Each number is 128 + 24 x the weight over its row's rms, rounded and kept within 0 to 255. Layers, rows and columns count from 0. The size above them is the row's rms in percent of the matrix's.

# layer 21 MLP down (transposed), 384x128, rms 0.072, rows 262-314, columns 64-127
size [117  85  94 113 105 103  82  96 101  92  98 125  87  95 111 108  98 101 108  90 111 115  83  81 109 115 100 115 121 121  97  99 116 116 108 117  88 105  88  76 102  80 119  88 105 101  77 112 118  65  90 102 108]
[[143  94 124 146 115 130 109 115 102 144 129 107  92  97 110 148 108 166 109 115 135 148 129 150 121 163 165 131 181 149 122  93 168 116  99 165 120 137 125 146 138 112 124 124 158 125 108 114 136 157 125 129 105 129 134 155 111 128 137 142 100 120 123 139]
 [111  42 148 108 157 123 125 117 137 111 135 119 147 126 144 146 111 146 151 109  79 167 129 153 147  93 135 120 119 134 109 113 150 129  94 157 112 135 105 124 151 120 140 108 142 132 135 188 113 124 153  76 162 142 158 110 102 161 149 110 121  78 145  98]
 [149 134 115 131  97 104 173  96 112 123 103  75 137 155 123  75 109 150 156 155 138  89 141 125  88 114 143 114 114  91 137 129 167 120 132 147 100 102 107 122  99 152 104 151  68 113 148 130  69  97 119 143 111 119 118 110 123 103 132 108 130 107 138 125]
 [162 126  71 175 110  91 120 125 136 117 144 120 168 161  69 136 143 125 113 145 106 128 134 148 144 110 143 141 119 129 138 136  93 116 166 100 100 142 135 122 126 145 104 147 136 112 118 135 138 148  77 152 112 141  90 142 100 113 150 160  86 124 153  96]
 [109  96 145 109 135 125  96 107 132 141  85  76 110 153 118 151 110 102 149 139 105 148  69  63  99 106 146 120 144  85 138 126 110 132 157 150 148 163 117 115 120 133 172  89 150 133 138  95 129 148 160 160 126 162 113 163 135 184 181  84 112 164 128 157]
 [147 134 160 147 133  92 130 153 147 116 134 108 148 153 132 116 134 121 107 172  98 113 105 153 107 130 161 143 129 159  98 165 107 129 111 118  95  92 167 146  99 137  97 165 163  98 162 156 126 115  89 171 133 151 143 180 123 130 138  69 148 145 147 137]
 [128 137 130 148 129 143 127 127 112 130 105 134 116 118 162  88 117 135 146 137 134  73 107 140 172 130 125  85 103 130 169 104 106 162 136 106 143 109 127 171 149 165 113 120 104  91 123 120  86 103  78 146 115 118 156  88 108 116 110 141 142 127 151 117]
 [134  94 142 107 118 150  89  86 119 147 120 133  89 132 105 121 154 105 151 120 120 154 122 154  53 128 122  81 127 151 147 114 155 124 116 115 144 181 119 148 156 152 159 136 163  99 111 152 127 177 115 103 141 146 174 145 171 130 145 116 133 115 103 149]
 [142 112 110 139 106 107 115 114 138 162  90 154 102 170 118 153 136 138 137 139 138 116  96 165 102  92 107  81 117 156  97 120  65 146 147 124 123 108 158 121 125 106  95 104 126 153 101 127 139 115 116 133 121 150  70 103 138 128 167 151 137 155 145 124]
 [150 110 119 129 127 125 135 131 152 159 144 186 136 126 141 178 133 168  70 154 120 104 103 108 160  98 110 138 102 129 153  73  89 171 132 127 125 111 141 121 121 149 127 111 127 129  89 155  93 106 121 136 137  88 154 110  97 125 125 163 128 132 142 109]
 [119 118 118 138 119  92 156 154  69 104 156 103 137 142 163  84 124 165  88 138  93  92 137 143 125 144 111 137 112  98  89 132 131  97 138 118 125 146 146 108 112 144 135 108 107  95 140 117  91  99 118 124 117 122 122 110 144  95 139  76 138 134 114 176]
 [130 119 122 126  90 157 101 146 105 120 111 119 143 104 136 122 167 119 110 129 117  99 162  95 151 116 146 139 172  96 105 134 126 143 118 103 126 146 102 102 173 133 143 114 116 138 107 126 101  89  96 153 129 132 157 126 119 127 142  77 112 142 113 147]
 [109 152 135 140 164 121 128 136  95 100 138 148 125  78 153 105 145 163 120 154 107  74 137  85 131 111 128 165 119 125 124  95 120 119 165  98 128 111 139 124 162 166  92 135 116 148  82 109  94  92 121 131 123 152 155 121 149 158 113 118 176 123 124 111]
 [114 102 151 141 163 120 110 134 153  75  75 100 149 102 106 186 141 151 127 102 139 128  93 108 135 147 124 131  87 136 144 156 131 156 125 142 143  86 156  78 135 119  95 108 155 138  96 165 130 129 142 106 143 159 129 165 122 111  99 173 109  93 135  93]
 [117 141  94 139 108 145  78 120 114 147 118 177  80 114 159 165 141 125 107 146 132  75 126 146 121 138  87 155 143 165 160 129 134 174 128 133 176 119 106 153 171  95 145 129 109  99 124 146 110 144 145 126 127 143 117 124 149 123 122 102 131 171 103 121]
 [160 146 104  80 118 108 180 107 124 144 109 141 143 109 152 116 144 138  97  92 133 100 182 134 147  73 155 102 155 146 125 149 131 117 139 142 117 125 164 118 112 137 129 146 140 124 100 155 108 125 111 123 175 112 155 123 146 128 141 105 131 124 103 108]
 [105 168 138 153 144 161  82 144 148 154 101 135  95  72 119 160 141 125 130 114 109 164 129 130  91 135 140 111 132  95 132 123 123 144 138 131 130 126  82 141 122 112 176 124 137 119 121  82 133 151 142 163 131 121 126 115 147  93 133 159 139 107 102  83]
 [101 151 119 104 105 142 147 174 137 163  83 101 131 109  82 158 101 138 117 143 151 136  80 155  60 143 124  99 111  89 120 174 165 131 148 137 165 116 163 105 136 126 101 147 109 121 140 146 115 141 106 124 107  79 155  90 155 132 133 157 108 156 106 140]
 [110 141  73 137 118 163  92  95 113 111 122 174 141 152  88 129 124  96 125 167  91 132 150 144 139 113 156 115 102 152 134 143 172 133 129 158 158 126 132 104 122 146 175 102 144 143 172 144  87 133 161 139 144 117  97 159 122 153 115 115 109 136 152 170]
 [141 177  76 124  98  88 164  81 125 121 135  91 135 121 106 150 112 167 121 132 113 126 137 125 127 101 113  97 139 134 149 118 122 147 106 145 127 120 120 153 123 149 127 109  91 139  95 125 137  78 105 101 173 147 147 140 156 124 127 140 138  52 126 131]
 [141 122 120 106 119 154  97 148 141 147 101 138  93 124 112  97 135 129 115 132  62 116 130 122 151  75 130 126 135 144 102 107 138 131 102 143 140 101 191 135 128 114 115 110 156 100 118 102 169 139  99 175 150 126 141 143  87 158  89  83 108 135 162 143]
 [126 136 136 131 136 152  93 143 131 114 143 135 164  71 114 135 156 127  86 131 161 121 133 103 178 119 113  99 119 133 119 141 143 104 117 141  93 171 128 102 145 187 117 122 108 145 143 126 126  98 109 165 135 120  93 105 144 144 145 114 162 115 166 125]
 [132 121 107  83 129  97 185 124 134 123 131  97 119 171 134 115 164 134 176  97 182 149 129 143 137 102 156 111 118  82 132  81 116 125 139 146 114 107 152 107 131 124 132  79  93  93 139 114 141 103 108 165 134 122 115 134  96 108 134 142 120 126 164 122]
 [150  94 162  94 146 129 182 115 123 120 105 154  89 131 123 117 148 106 108  98 122 106 146 136 125 130 150 131 158 115 126  62 149 128 127 112 167 149 173 175 168 126 133 160 123 135 130 129 128 132 108 119 128 136 126 155 110 137 104 109 118 132 149 119]
 [109  96 108 108  96 109 134 117 135 165  80 125 132  94 114 126 103  68 138 120 165 102 106 123 139  92 153 126 109 110 177 166 139 118 113 147 156 149 160 137 105 100  89 117 125 186 142 155 115 159 128 148 138 119 145 130 132  89  89  91 168 162 142 154]
 [125  93 121 120 133 131 153 142 131 162 156 132 141 130 145 146 136 136 148 132 132 122 121  75 136  88 183 109 158 136 116  99 111 129 153 127 136 108 165 108 132 151 101 110 165  85 163 162 121 157 132 160 100 101 105 109 115 141 113  95 121 102 134 114]
 [126 132 144 123 118 155  78 107 112 152 121 159 129 117  98 159 157 141 139 143  87  99  96  93 136 104 149 142 134  89  97 116 171 131 135 129 112 126 144 128 152 149 152 139 151  97 172 139 120 182 112 100 104 102  96 147 180  99 137 150 121 139 168 140]
 [135 117  76 116 138 132 165  95 148 181 126 135 148  92  94  96 175 126  98 110 117 158 115 120 100 133 106 123 140 139 104 106 138 119 146 100 162 120 158 162 157 128  89 150 134 118 134 113 134 139 139 135 127 148 147 128 140 118 137 143 143 147 144 178]
 [138 142 112 158 133 153 145 134  93 120 138 140 125 155 105  91 154 129 125 107 116 128 121  92 175 108 179 132 124 147 120 131 158 116 163 102 147 107 129 117 163 139 120 140 130 128 181  99 128  93  66 118 147 166  88  97 110 145  96 111 103 140 141 127]
 [116 119  98 109 172 144  91 128 117 136 164 119  96 123 140 141 138 150 157 103 128 106 142 118 134 161  98 118 100  89 166 137 116 130 126 129  93 128 139 107 144 150 133 112 119 120 121 152 146 150 110 150 107 149 138  88 102 106 134 152  97 118 110 112]
 [121  95  85 107 131 147 152 119 120  98 107 132 119  97 112 105 117 153 100 161  70  97 111  96  89 119 123 158 104 146 117 171 172 117 112 134 107 114 105 150 149 167 137 102 132 145 126 138 150 100 145 168  78 130 107  88 142 164 150 151 133 154 167 116]
 [131  71 114 107 108 129 148 152 127 159 123 157 168  86 125  80  99 166 119 164 139 118 114 111 143 125  78 152 110 132 106 136 162 125 146 116 140 103 146 155 177 141  90 110 136 150 114 137 137 152 124 148 122 100 132 131 117 103 115 116  71 144 113 132]
 [121 109  95 138  63 145 130 143 118 157  95 115 144 110  94 141 138 139 165 164 151 110 148  82 127 144 147 116 137 123 148 143 127 135 166 137  91 132 130  75 124 158  89 105 134 116 141  97 141 144 126 143 143 136 125 150 174 148 103 112 110 137  57 171]
 [150  97 110 124 100 111 105  66 134 144 102 155 102  93 150 171 169 114 102 121 104 132 142 138 133 127 130 113  98 106 167 123 119 126 121 127 139 124 126 133 182 114 107 101 151  79 152 147  98 137 159 145 131 132 130 125 114 132 126 136 166 138 119 105]
 [130 117 121 141 169 141 120 163 154 115  85 144  75 139 139 127 118 118  78 134 107 118 144 144 125  98 102 129 130 102 110 115  89 150  89 132 131 133 137 130 144 116 132 134 127 122 146 182 100 126 112 147 154  88 103 153 107 152 131 170 133 146 108 131]
 [139 127 111 100 147 137  86 118 128 125 141 137 130 110  93 134  74 123 130 120 154 155  71 127 131 166 117 132 181 139 106 139 121 151 100 142 111 191 158 131 137 127  91 137 141 149 120 107 122 155 128 116 146 121 168 176 137 142 116 142 121 117 158 127]
 [166  95 137 130  78 141 128 110 101 127  96 112  88  93 113 171 155 125 110 120  95 114  90 146 142 118 139 132 137 134 132  99 142 118 123 152 124  78  98 155 133 126 138 105 129 140 162 132 100 130 123 161 152 132 141 126 115 111 147 130 156 153 128 163]
 [131 111 119 115 106 164 119 152 105 137 110 120 156  79 102  85 140 150 179 138 116 121 124  99 147 145 148 149  84  97 142 139 116 154 196 128 126 105 156 158  92 145 134 146 148 139 113 163  98  97 140 117 127 133 140  93 135 126 149 130 150 109 128 122]
 [116 162 119 104 160  93 108 113 134  87 142 138 102 128 113 132 163 140 126 124 113 140 111  61 131 101 117  95  98  68  99  88 133 116 152 168 131 141 150 112 142 117 147 142 169 114 128 163 100  98 119 173 129 157 100 129 146 131 135  97 123 148 116 119]
 [142 159  93 141 162 154 129 103 112 114 121 162 139 124 120 136 124 170  89 156 115 101 135 104 118  61 127 125 139 137  54 126 130 119 159 124 137 130 139 146 159 105 141 155 135 155 173 137 139  99 131 121 116 141  87 113 149 164 150 127 117 130 122  63]
 [115 120 113 105 106 163 144 110 159 126  76  77 123 104 124 163 134 158 107 144  67 152  78 138  95 145 123 129 140 137 140  93 113  73  90  67 133 131 123 129 117 107 114 152 168 117 176 139 119 103 110 149 117 124 184 140 125 116 138 135 123 157 130 119]
 [115 137 136 159 109 102 126 115 142 173 143 110 116 101 101 109 132 152 153 114 111 149 115 151 135 142 147 114  71 119 123 150 170 126 166 131 121 145 121 131 142  92 132 141 115  87  98 173 167 145 107 154 132 128 123  93 197 116 148 136 133  88 138 120]
 [135 122 149 104 161 115 137 170 119 119  71 136 159 126 144 138 151 149 107 110 158 130 128 135 150 143 132 165  91 108 119  97 157 144 119 132 106 137 141 103 145 165 126 100 179  97  95 122 173 109 102 103 119 109 132 155 174 155 125  83  77 148 171 119]
 [127 114 143 106 151 125 115 172 119 118 123 159 187 128 143 129 143 127 105 151  99 144  97 136 152 139 125 173 126 158 116 112 136 139 161 138 117 160 120  77 140 140 118  96 125 122 139 128 159 116 137 122 106 103 132 131 159 134 159 116 108 140 124 134]
 [147 136  86 126 126 131 137 119 158 135  79 131 132  97  89 152 109 127 117 114 103 146 138 119 108  70 112 104  98 159 112 103 124 174  96 141 123  94  95 119 141 142 107 122 175 135  98 159 156 118 155 121 120 152 149 164 142 109 112 137  97 130 128 150]
 [133 103 103  78 133  83 144 130  82 150 107 137 109 105 148 142 100 121 123 135 103 100 113 149 110 134 145 162  76 128 110 146 178  92 124 149 127 131 106 140 101 137 172 124 118 203 101 133 120 148 169 144 123 136 111  95 140 148 142 150 171 137 153 152]
 [ 97 171 138 157 119 116 115  91  86 115 144 105 142 130 157  88 114 137 113 141 154  96 140 126 129 142 133 141 123 144 126 144  80 106 122 145 104 155 132 118 122 138  70 163  52 112 178 149 126 110 112 123 128 124 123 143 105 101  66  84 134 139 119 181]
 [117 120  92  90 114 124  88  93 155 140 121 119 128 166 110 124 146  92 123 156 116 150 150 113 116 183 139 107 133 115 114 130 147 171 137 159 111 144 170 155 111 102 161 161 118 118 165 126  94 106 132 143 124 173 134  94 149 126 107 134 138 100 123 160]
 [145 105 133 142  91 136 120 107 134 132 137 166 134 138  90 122 142 137  79 149 114 148 122 114 133 156  79 114 112 126 141 170 139 139 153 112 148 142 138 100 158 162 147 119 162 134 145  81  76 115 111 133 138 153  90 152 178 157  87 166  98 129 140 168]
 [135 140 119 129 128 153 127 108 132 110 125 162 145 158 121 134 159 151 108  91 144 127 155  94 141 175 110 132 145 103 133 122  91 157 137 131 124  61 122 106 143 114 138 144 121 120  76 128 154 101 158 144 136 122 137 135 154 142 150 131 143 102 127 120]
 [ 76 170 197 134 141 115 110 123 143 131 129 137 139 126 140 111 136 206 142 104 128 123 136 120 108 174 125 112 138 114 137 152 129 125 123  98 126 175 138 145 116  75 132 105 135 137 132 149 113 136 162  92 112 112 139  65 120 131 126 114 123  93 157 120]
 [114  96 157 139 121 136 107 108 128 154 122 154  99  94 126 111 157 109 125 144 129 119 137 128  90 129 113 127 120 120 141 151 110 121 120  55  99 122 145 130 114 127 133 125 148 133 137 120 116 118 120 131 140 159 114 142 159 162 139 134 122 115 136 135]
 [145 113 113 107 106 119  77 156 134 136 101 147 133 117  98 109 116 107 143 157  79 115 136 135  95 120 128 122  60 106 146 143 130 176 111 126 126 146 158 135 131 161 151 115 119 151 147 154 105 127 166 112 149 115 131 134 134 149 118 129 135 122 155 126]]
# layer 21 MLP up, 384x128, rms 0.0719, rows 263-314, columns 64-127
size [104 106  93  89 100 103 107  93  98 113  94 100 101  97  95  97 111  94  92  92 103 101  98  97  87 107  91 101  95 101  94 100  93 100  93 103  92 106  96  95 106  94  98  98  96 102  99  95  90  94  98  94]
[[111 133 117 177 154 133 113 156 127 130 124 149 131 117 101 145  80 103  89  93 156 189  98 112 155 122 114 131 112 128 152 129 111 155 104 113 112 113 137  98  88 131 134 144 166 152 119 120 147 137 122 130 138 147 118 112 103 169 154 158 186 116 143 151]
 [ 65 143 159 117 150 148 143 136 123 153 148 144 117 102 124 127 134 116 137 108 125 106  40 169  97 135 102 137 128 123 110 143 123 134 103  96 164 111  77  99 161 146 134 123 140 130 112 113 142 152 104 130 116 129 145 113 155 145 103 141 161 148 157 121]
 [102 127 142  70 158 115 137  76 156 128 133 144 148 107 145 146 153 133 170 135 133  91 171  81 141 110  96 104 132 130 103 104 157 134 126 168  98 151 160 165 117 161 120  96  79 125  81  86 101 121 122 144 110 136  83 138 133 154 118 124 139 147 132 110]
 [153 103 109 126 150  84 151 122 161 150 145 137 157 122 160 123 103 163 148 120 126  92 159 143 145 149  76 125 130 134 126 114 146 131  85 134 129 125 132 108 125 113  53  92 140 145 148 157 159 179 124  92 124 127 145 168 126 135 133 151 121 120 107 123]
 [129 134 166  88 122 152 158  83 116 144 133  86 157 123 115  93 119 134 166 119 161 151 127 124 103 117  90  97 119 139 132 127 168  88 105 157 157 107 130 140 121 111  97  99 108 152 137 100 164 109 153  82 116  93  83  98 102 143 190 163 163 118 106 122]
 [111 111 162 131 151 172 178 128 146 159 176 140 123 147 118 144 160 135 122 105  84 149 110 119 121 128 130  96 117 133  98  95 103 125 170 131 129 120 136 111 134 145  89 142 140 167 134 144  81 126  94 129 161 152 122 150 153 151 105 124 146 144  92 133]
 [124 126 133  71 132 102  96 113 138  98 191  72 119 135  90 138  80 151 148 122 127 115 138  95 155 116 154 126 158 121 127 130 160 102 124 137 172 133 149  92 113 155 120 158 113 140 140 162 122  98 120 108 148 148 136 129 147 142 125 103  95 140 177  96]
 [157 120 128 127 118 124 147 117 125 170 119 163 135 141 130 173  94 113 176 135 123 158 117 158 125 152 118 111 101 160  98 151 114 130 116 144 135 130  77 108 103 133 109 155 136 126 103 178 143 105 134 112 151 105 161  98  86  66 151 153 127 160 109 156]
 [111 115 127 118 157 113 126 125 143 130  95 132 158 167 121 109  87 111 119 125 106 110 128 134 103 167 144 154 141 123 149 103 121 137 116 159 114 143 141 115 145 116 112 138 121  94 141 161 106  90 143 104 107 116 127 140 112 129 183 189 189 131 132 116]
 [121 186  94 119 103 121 108 119 161 137 155 156 157 106 108 134 139 121 132 151 184 124 131 127 166 109 132 162 129 164 110 137 122 107 108 161 167  70 117 161 168  95 160 146 120 123 132 133 119  77 144 126 171 141 124 154 114 140 129 126 122 174 149  91]
 [ 92 100 134 108 147 138 146 100 127 100 157 126 121 110 162 162 130 108 167 105 166 116 103 149 141  87 123 143 156 136 143 131 129 136 125 109 159 149 143 103  77 150 119 116 101 139 112 133 102 112 147 131 149  77 118 141 103 148 133 142 175 108 122 126]
 [ 70 162 120 143 158 158 101 164 112 115 162  91  74  97 150 149 146 155 128 167 131 117 134 120  95 107 125 117 137 120 152 128 120 141 156 118 128 139 101 165 148 139  87 139 127 127 154  90 142  84 142 100 129 131 153 108 133 141 139 129 120 141 115 155]
 [ 94 158 119 134 140 110 154 103 119 158 149  92 152 143 150 154 152 128 141 136 155 154 146 168 120 149 158 146 102 129  98 102 101 180 136  90  97 147 100  99  94 111 137 171 121 109 124 108 140 145  98 136 137 102 171 115 173 139 144 145 139 124 102  92]
 [ 99 154 140 103 152 138 150  74 160 102 130 119  92 117 136 170 108 124 118 143 112  96 130 166 181 105 150 126 130 131 120  85 109  98 151 113 108 124 108 139 104 130 129 135 121 120 120 162 130 174 133 109 113 124 130  74 139  92 130 142 130 149  95 143]
 [118 113 135  83 120  86 180 122 105 107 119  91 129  99 165 150 110 102 121 143 154 149 108 176 142 133 148 152 119 126 148 120 127 133 125  93  79  95 163 119 139 143 132 147 119 147  68 151 121 112 118  92 123  82 153 124  82 117 164 182 178 144  97 116]
 [116 101 106 107 117 119  90 141 127 107 101 102 145 119 146 133 105 123 112 132 137 137  87 124 121 110  79 131 137 125 202 145 148 110 130 124 134 158  95 131 132  88 107 108 107 143 128 148 115 139 131 115 126 124 137 149 108 157 167 177 169 107 149 144]
 [129 123 177 137 135 113 150 116 131 132 140 135 150 132 123 140 104 115 141 133 177 119 111 117 152 119 105 110 141 143 126 124 152 162 149 141 168  96 128 123 174 133  91 178 129 120 127 108 153 161  62 115 115 121 145 108 120 131  97 136 108 118 145  95]
 [168 163 101 116 158 102 157 116 139 117 127 132 126 111 141 107 114 157 148  75 135 112 148  98 132 144 167 135 142 123 162 123 105 140 147  90  87 120 130 141 170 127 110  82 122 140 134  85 164 152 106  71 123 130 126 123  97 150  77 102 121 131 111 111]
 [ 82 103 119 102 153 163 139 144 120 132 141 159 114  88 127 121 141  98 107 101 136 135 134 124 142 121 117 149 118 147 104 140 124  91 102 104  94 146 133 140 115  98 126 123 144 117 113 142 132 140 166 147 115 108 134 126 128 170 158 102 120 152 146 103]
 [127 135 111 147 130 166 152 101 188 115 146 102 148 141 146 129  53 146 111 156 147  78 137 161 119 144 150 117 133 131 172 109 124 129 123 177 128 109 117 133 104 121 140 132 104 125 117 110 154 150 135  98 144  89 123 143 108  87 162 168 145 113 116  77]
 [101 130 136 162 108 158 124 119 152 133 128 106 115 113 111 170 105 136 122  92 147 110 159 145 109 114  57 116 181 123 138  78 135 142 136  93 130 171 158 137 135 123 132 166 130 148 127 148  94 123 116 130 128 169 122 127 120 113 168 124 153 118 102  95]
 [150  83 100 160 121 148 157 133  94 135 113 143 168 150 174 135 100 133 111 110 141 115 157 127 115 116  86 121 150 135  90 108 116 127 131 143 119 163 117  93 145 154 117 117 158 138 127 197 118 157 131 112 113 104 110 140 141 137 148  96 131 159 124 125]
 [ 88 137 148 129  93  92 128 103 122 146 104 131 138 141 139 166 134 123 115 144 140 155 117 174 123 139 127 151 124 117 159 107 155 135 178 194 116 148 101 133 126 122 106 112 135 135 138 128 130 181 140 131  99 105  93 113  89 134  97 132 152 121 146 149]
 [ 78 148 146 132 110 103 135 138 142 156 154 155 160 112 110 126 145 157 164  70 164 145 155 142 121 134 118 122 127 114 123 143 119 137 131 144 124 151 109 163 107 137 128 154 109 148 107  92  97 125 120 146 133 164 132 143  74 123  95 124 124 114  78 141]
 [ 96 145 116 154 125 140 150 104 114 100 141 106  95 114 116 133 115 156 158 120 145  90 143 152 117 161  98 114 152 143 111 114 126 112  92 138 173 119 117 128 121 121 118 121 120 147 147  71 119 146 161 142 119  76 170 142 145 139 136 145 122  71 114  82]
 [107 144 149 112 128  93 145  97 113 141  98  91  99 143 103 129 151 153 152 120 120  90 139 102 140 101 143 178 139  92 120 129 136 101 174 111 159 102 133 131 133 166 124 133 116 138  72 105 104 169 118 145 142 163 125 104 128 150 115 160 124 151 142 131]
 [164 121 146 150 169 107 134 111 159 124 133 120 153  98 145 123 108 148 130  82 150 119 107 158  73 129 176 149 160 140 119  89 166 119 131 116 187 120  78 109 123 143 159 132 126 132 118 110  88 130 156  89 144 126 151 132 119 114 167 141 152 107 141 119]
 [ 68 117 102 117 101 151 129 129 147  95 135 110 163 138 175 159 127 167 139 137 153  84 106  87 123 147 109 153 129 143 131  98 112  92  79 168 129 136 113 158 141 116 153 153 114 106 105 140 146 115 120 123 129 102 119 138 132 121 141 109 145  92 148  91]
 [122 155  98 121 123  84 107 165 126 147 171 122 139 161  98 170 129 161 129 141 119 150 112 184 119 111 103 105 136 129 148 165 151 102 140 162 140 172 156 147 115 142 121 144  87 138 124  77 145 177 121 134 152  88 120 121 101 110 132 156 154  99 143  71]
 [149 155  83 149 108 125 104 132 146 125 165 114 106 112 151 151  88 136 137 117 160 119 146  72 154 154  90 120 157 130 112 123 140 137 110 162 133 121  72 150 108 118 140 128 155 119  73  84  98 117  98 147 148 130 115 140 109  99 151  86 119 155 124  97]
 [ 94 151 133 118 115 144 145 160 137 160 100 118 102 111  86 127  60 130  93 157 107 127 111 143 111 127 109 144 140 121 127 116 139 132  87 132 118 154 149 143 133 139 144 140 105 142 131  91 153 164 116 139 141 111 138 123 150  89 165 133 138 149 154 140]
 [118 151 163 106 155  98  98 144 150  63 102 124 124 124 112 125  88 112 121 145 133 109 112 122 134 129 144 138 141 154  96 139 154 144 106 142 114  83  78 123 166 115 143 161 124 165  95 159 150  81 130 196 152 131 131 127  88 112 133 154  96 112 142 100]
 [108 153 116 152 127 107  70  98 119 105 166  77 102 121 139 157 118 157 141 125  97 154 155 141  98 141 116 117 167 138 101 118 134 112 125 141 123 151 108 139 117 117 113 136 156 121 133 118 146 112 139 146 156 102 114 110 141  97 131 148 145 132  96 120]
 [112 128 138 152 124 117 129 143 177 143 153 156 171 113 114 108  72 126 124  97 154 149 104 115 132 119 160 153 142 131 146 131 168 115 177 147  79  83 141 111 172 143 131 102 118 175 118 165 170 133 124 121 115  92 109 126  91 152 150 130 117  70  71 148]
 [101  96 142 132 123 117 115  95 157 175 121 147 127 150 141 114 128 189 130  82 174 106 122 104 135 143 141 118 195 126 191 128 122  87 157 109 110 167 129 115 154 127 129 153  94 116 112  82  86 143 137 116  83 136  96 140 106  86 134 124 149 114  78 116]
 [145 131 128 103 120 104 177  97 140 173 112 160 112 117 165 132 119 128 143 105 149 135 154 131 135  96 143 106 142 153  91 101  97 118  79 134  98 171 165 163  60 147  94 103 105 144 106 121  78 141 129 126  94 135 134 130 155 114 128 118 116 125 109 147]
 [142 144 172 121 144 112 132 127 126 145 129  90 159 140 144 111 116 111 141 109 101 136 116 101 118 137 108 114 153 143 133 119  43  99 123  87 125  90 122 149 104 164 116 150 154 117 106  82 120 134 160 123 157 127 146 106  97 140 149 100 137 128 125 128]
 [100 151 132  87 104 163 118 118 127 168 135 136 132  82 133 136 136 123 143 145 148 130 167 148 123 144 129  96 151  97 100 152 105 104 147 129 121 107 141 124 119  93 104 132 100 150  94 165 147 159 143 155 135 116 111 101 133 125 122 150 148  90 124 166]
 [173 117  96 142 118 109  97 105 133 130 154 134 150 131 122 135 134 167 116 140 120 145 143 180  87 141 179 122  82 128  95 113 176 113 129 106 106 109 139 125 131 127 165 153 142 149 141 129 146 126 115 165 149  57  96 120 118  95 139 113 148 133 112 142]
 [135 157 124 123 117 122 143 108 188 126 152  86 174  63 143 154  86 150 142 137 163 123 107 117 106 150 136 119 155 124 125 135 129 120 132 121  79 101 103 160 164 118 120 107 136 125 138 172 139 118 147 133  96 142 112 110 144 103 145 138  94 141 124 142]
 [110  81 132 143 123 145 157  89 161 163 161 127  82  82 179 135 146 109 106 113 149 119 143 137 127  96 133 124 144 138 177 118 138 143 112 146 150 136 142 150 107  96  80  86 146 126 137 127 117  73 120 142 152 139 102  99 104 139 143 130  71 104  96 106]
 [103 141 148 112 140 128 143  85 156 132 108 112 124 111 159 158  71 142 155 112 139 120 121 120 117 138 112 131 191 116 122 106 112 125 122 126 157  76 116 134 130  84 171 117 117 173 122  79 117 167 161  95 109 144 173 144 136  98 149 165 149 101 145 122]
 [ 95 139 137 106  81 141 127 113 151  97 111 152 165 103 165 116 108 119 108 129 137 132 159 159 120 133 128 153 112 152 111 161 130 142 118 149 102  81 126 132 154  80 116 153  99 122 135 150 124 155 130 123 147 102 149 135  82 129 116 126 131 138 114 135]
 [109  95 151 153 157 133 126 118  86 139 151 116 101 152 133 140  89 123  79 132 144 152 118 143 167 110  92  99 152 134  80  99 149 103 149 154 110 133 140  90 125  85  89 137 122 135 103 122 145 139 128 120  91 130 156 121 158 147 162 124 148 118 175 110]
 [126 152 134 109 127 120 123  98 156 119 136 144 115 105 135 162 122 103 163 123 150 111 150 120 140  99 136 123 127 117 108 125 139 122 115 177 161 160 133 128 112 107  94  98  81 176 115 139 126 172 106 119 141 135 186 167 131  73 118 121 128  96 111  92]
 [100 126 154 112 140  82 144 107 145 115  96 115 136 149 113 134  97 144 116 130 156 106  99 105  97 180  99 112 141  95 153 134 172 131 141 119 160 113 148 130  95 133 125  88 110 121 139 145 167 149 135 107 168 134 107 136 123 105 146 157 110 152 155 158]
 [151 136 134 106 117 112 110 120 117 108 135 140 116 123 142 108 158 137 118 110 125 144 112 127 123 148 131 118 149 123 172 115 165 116 104 178 179 144 131 133 124 123 193 158 116 129  95 108 130 107 151 137 114 112 112 115  91 111 113 182 163 141  94 101]
 [158 177 139  58 160 184  97 148 127 108 151 102 161  83 120  97 110 144 121  95 163 134 131 171 120 120 154 154 149 173 146 105 135 142 144 114 116 147 172 142 152 101 112  96 103 163 108 137 107 159 105 103 143  75 116  93 127 143 125 124 101 140 131 125]
 [133 141 137 126  92 149 122 148 128 120 159 163 113  87 113 113 154 186  80 128 139 114 152 124 106 130 144 158 130 147  92 192 112 120 126 130  92 110 118 111 149 141 119 119 126 132 158 177 140 151  76  77 153 143 106 138 156 148 137 122 132 108 100 133]
 [147 148 108 148  96 124 109 136 105 109 114 136  95  90 125 151 104 128 142 127 107 152 164 120 160 107 113 122 168 124 102 129 142  98  64 146 107  86 145  88 150 141 103 144 134 111 111 120 166 133 120 139 126 117 120 101  95 193 172 147 106 161 118 157]
 [121 163 123  72 121 158 161  66 109 113 150 136 177 129 128 139 116  89 156 129 158 110 129 105 118 109 140 123 124 146 174 112 153 129 149 148 180 155 137 143 156 126 118 138 142 169 132 151 133 134 137 104 131 147 144 153 120 119 102 131 150  86 154 122]
 [148 117 129 141 120 126 166 125 118 123 161  95 156 100 154 136 133 144 101  98 122 113 113 125 124 167 101 142 125 123 139 140 132 138 159  91  79 134 116 138 151 131 122 113 131 110 119  97 179 166 149 127 139 141 120  92 136 139 140 129 121 141 152 148]]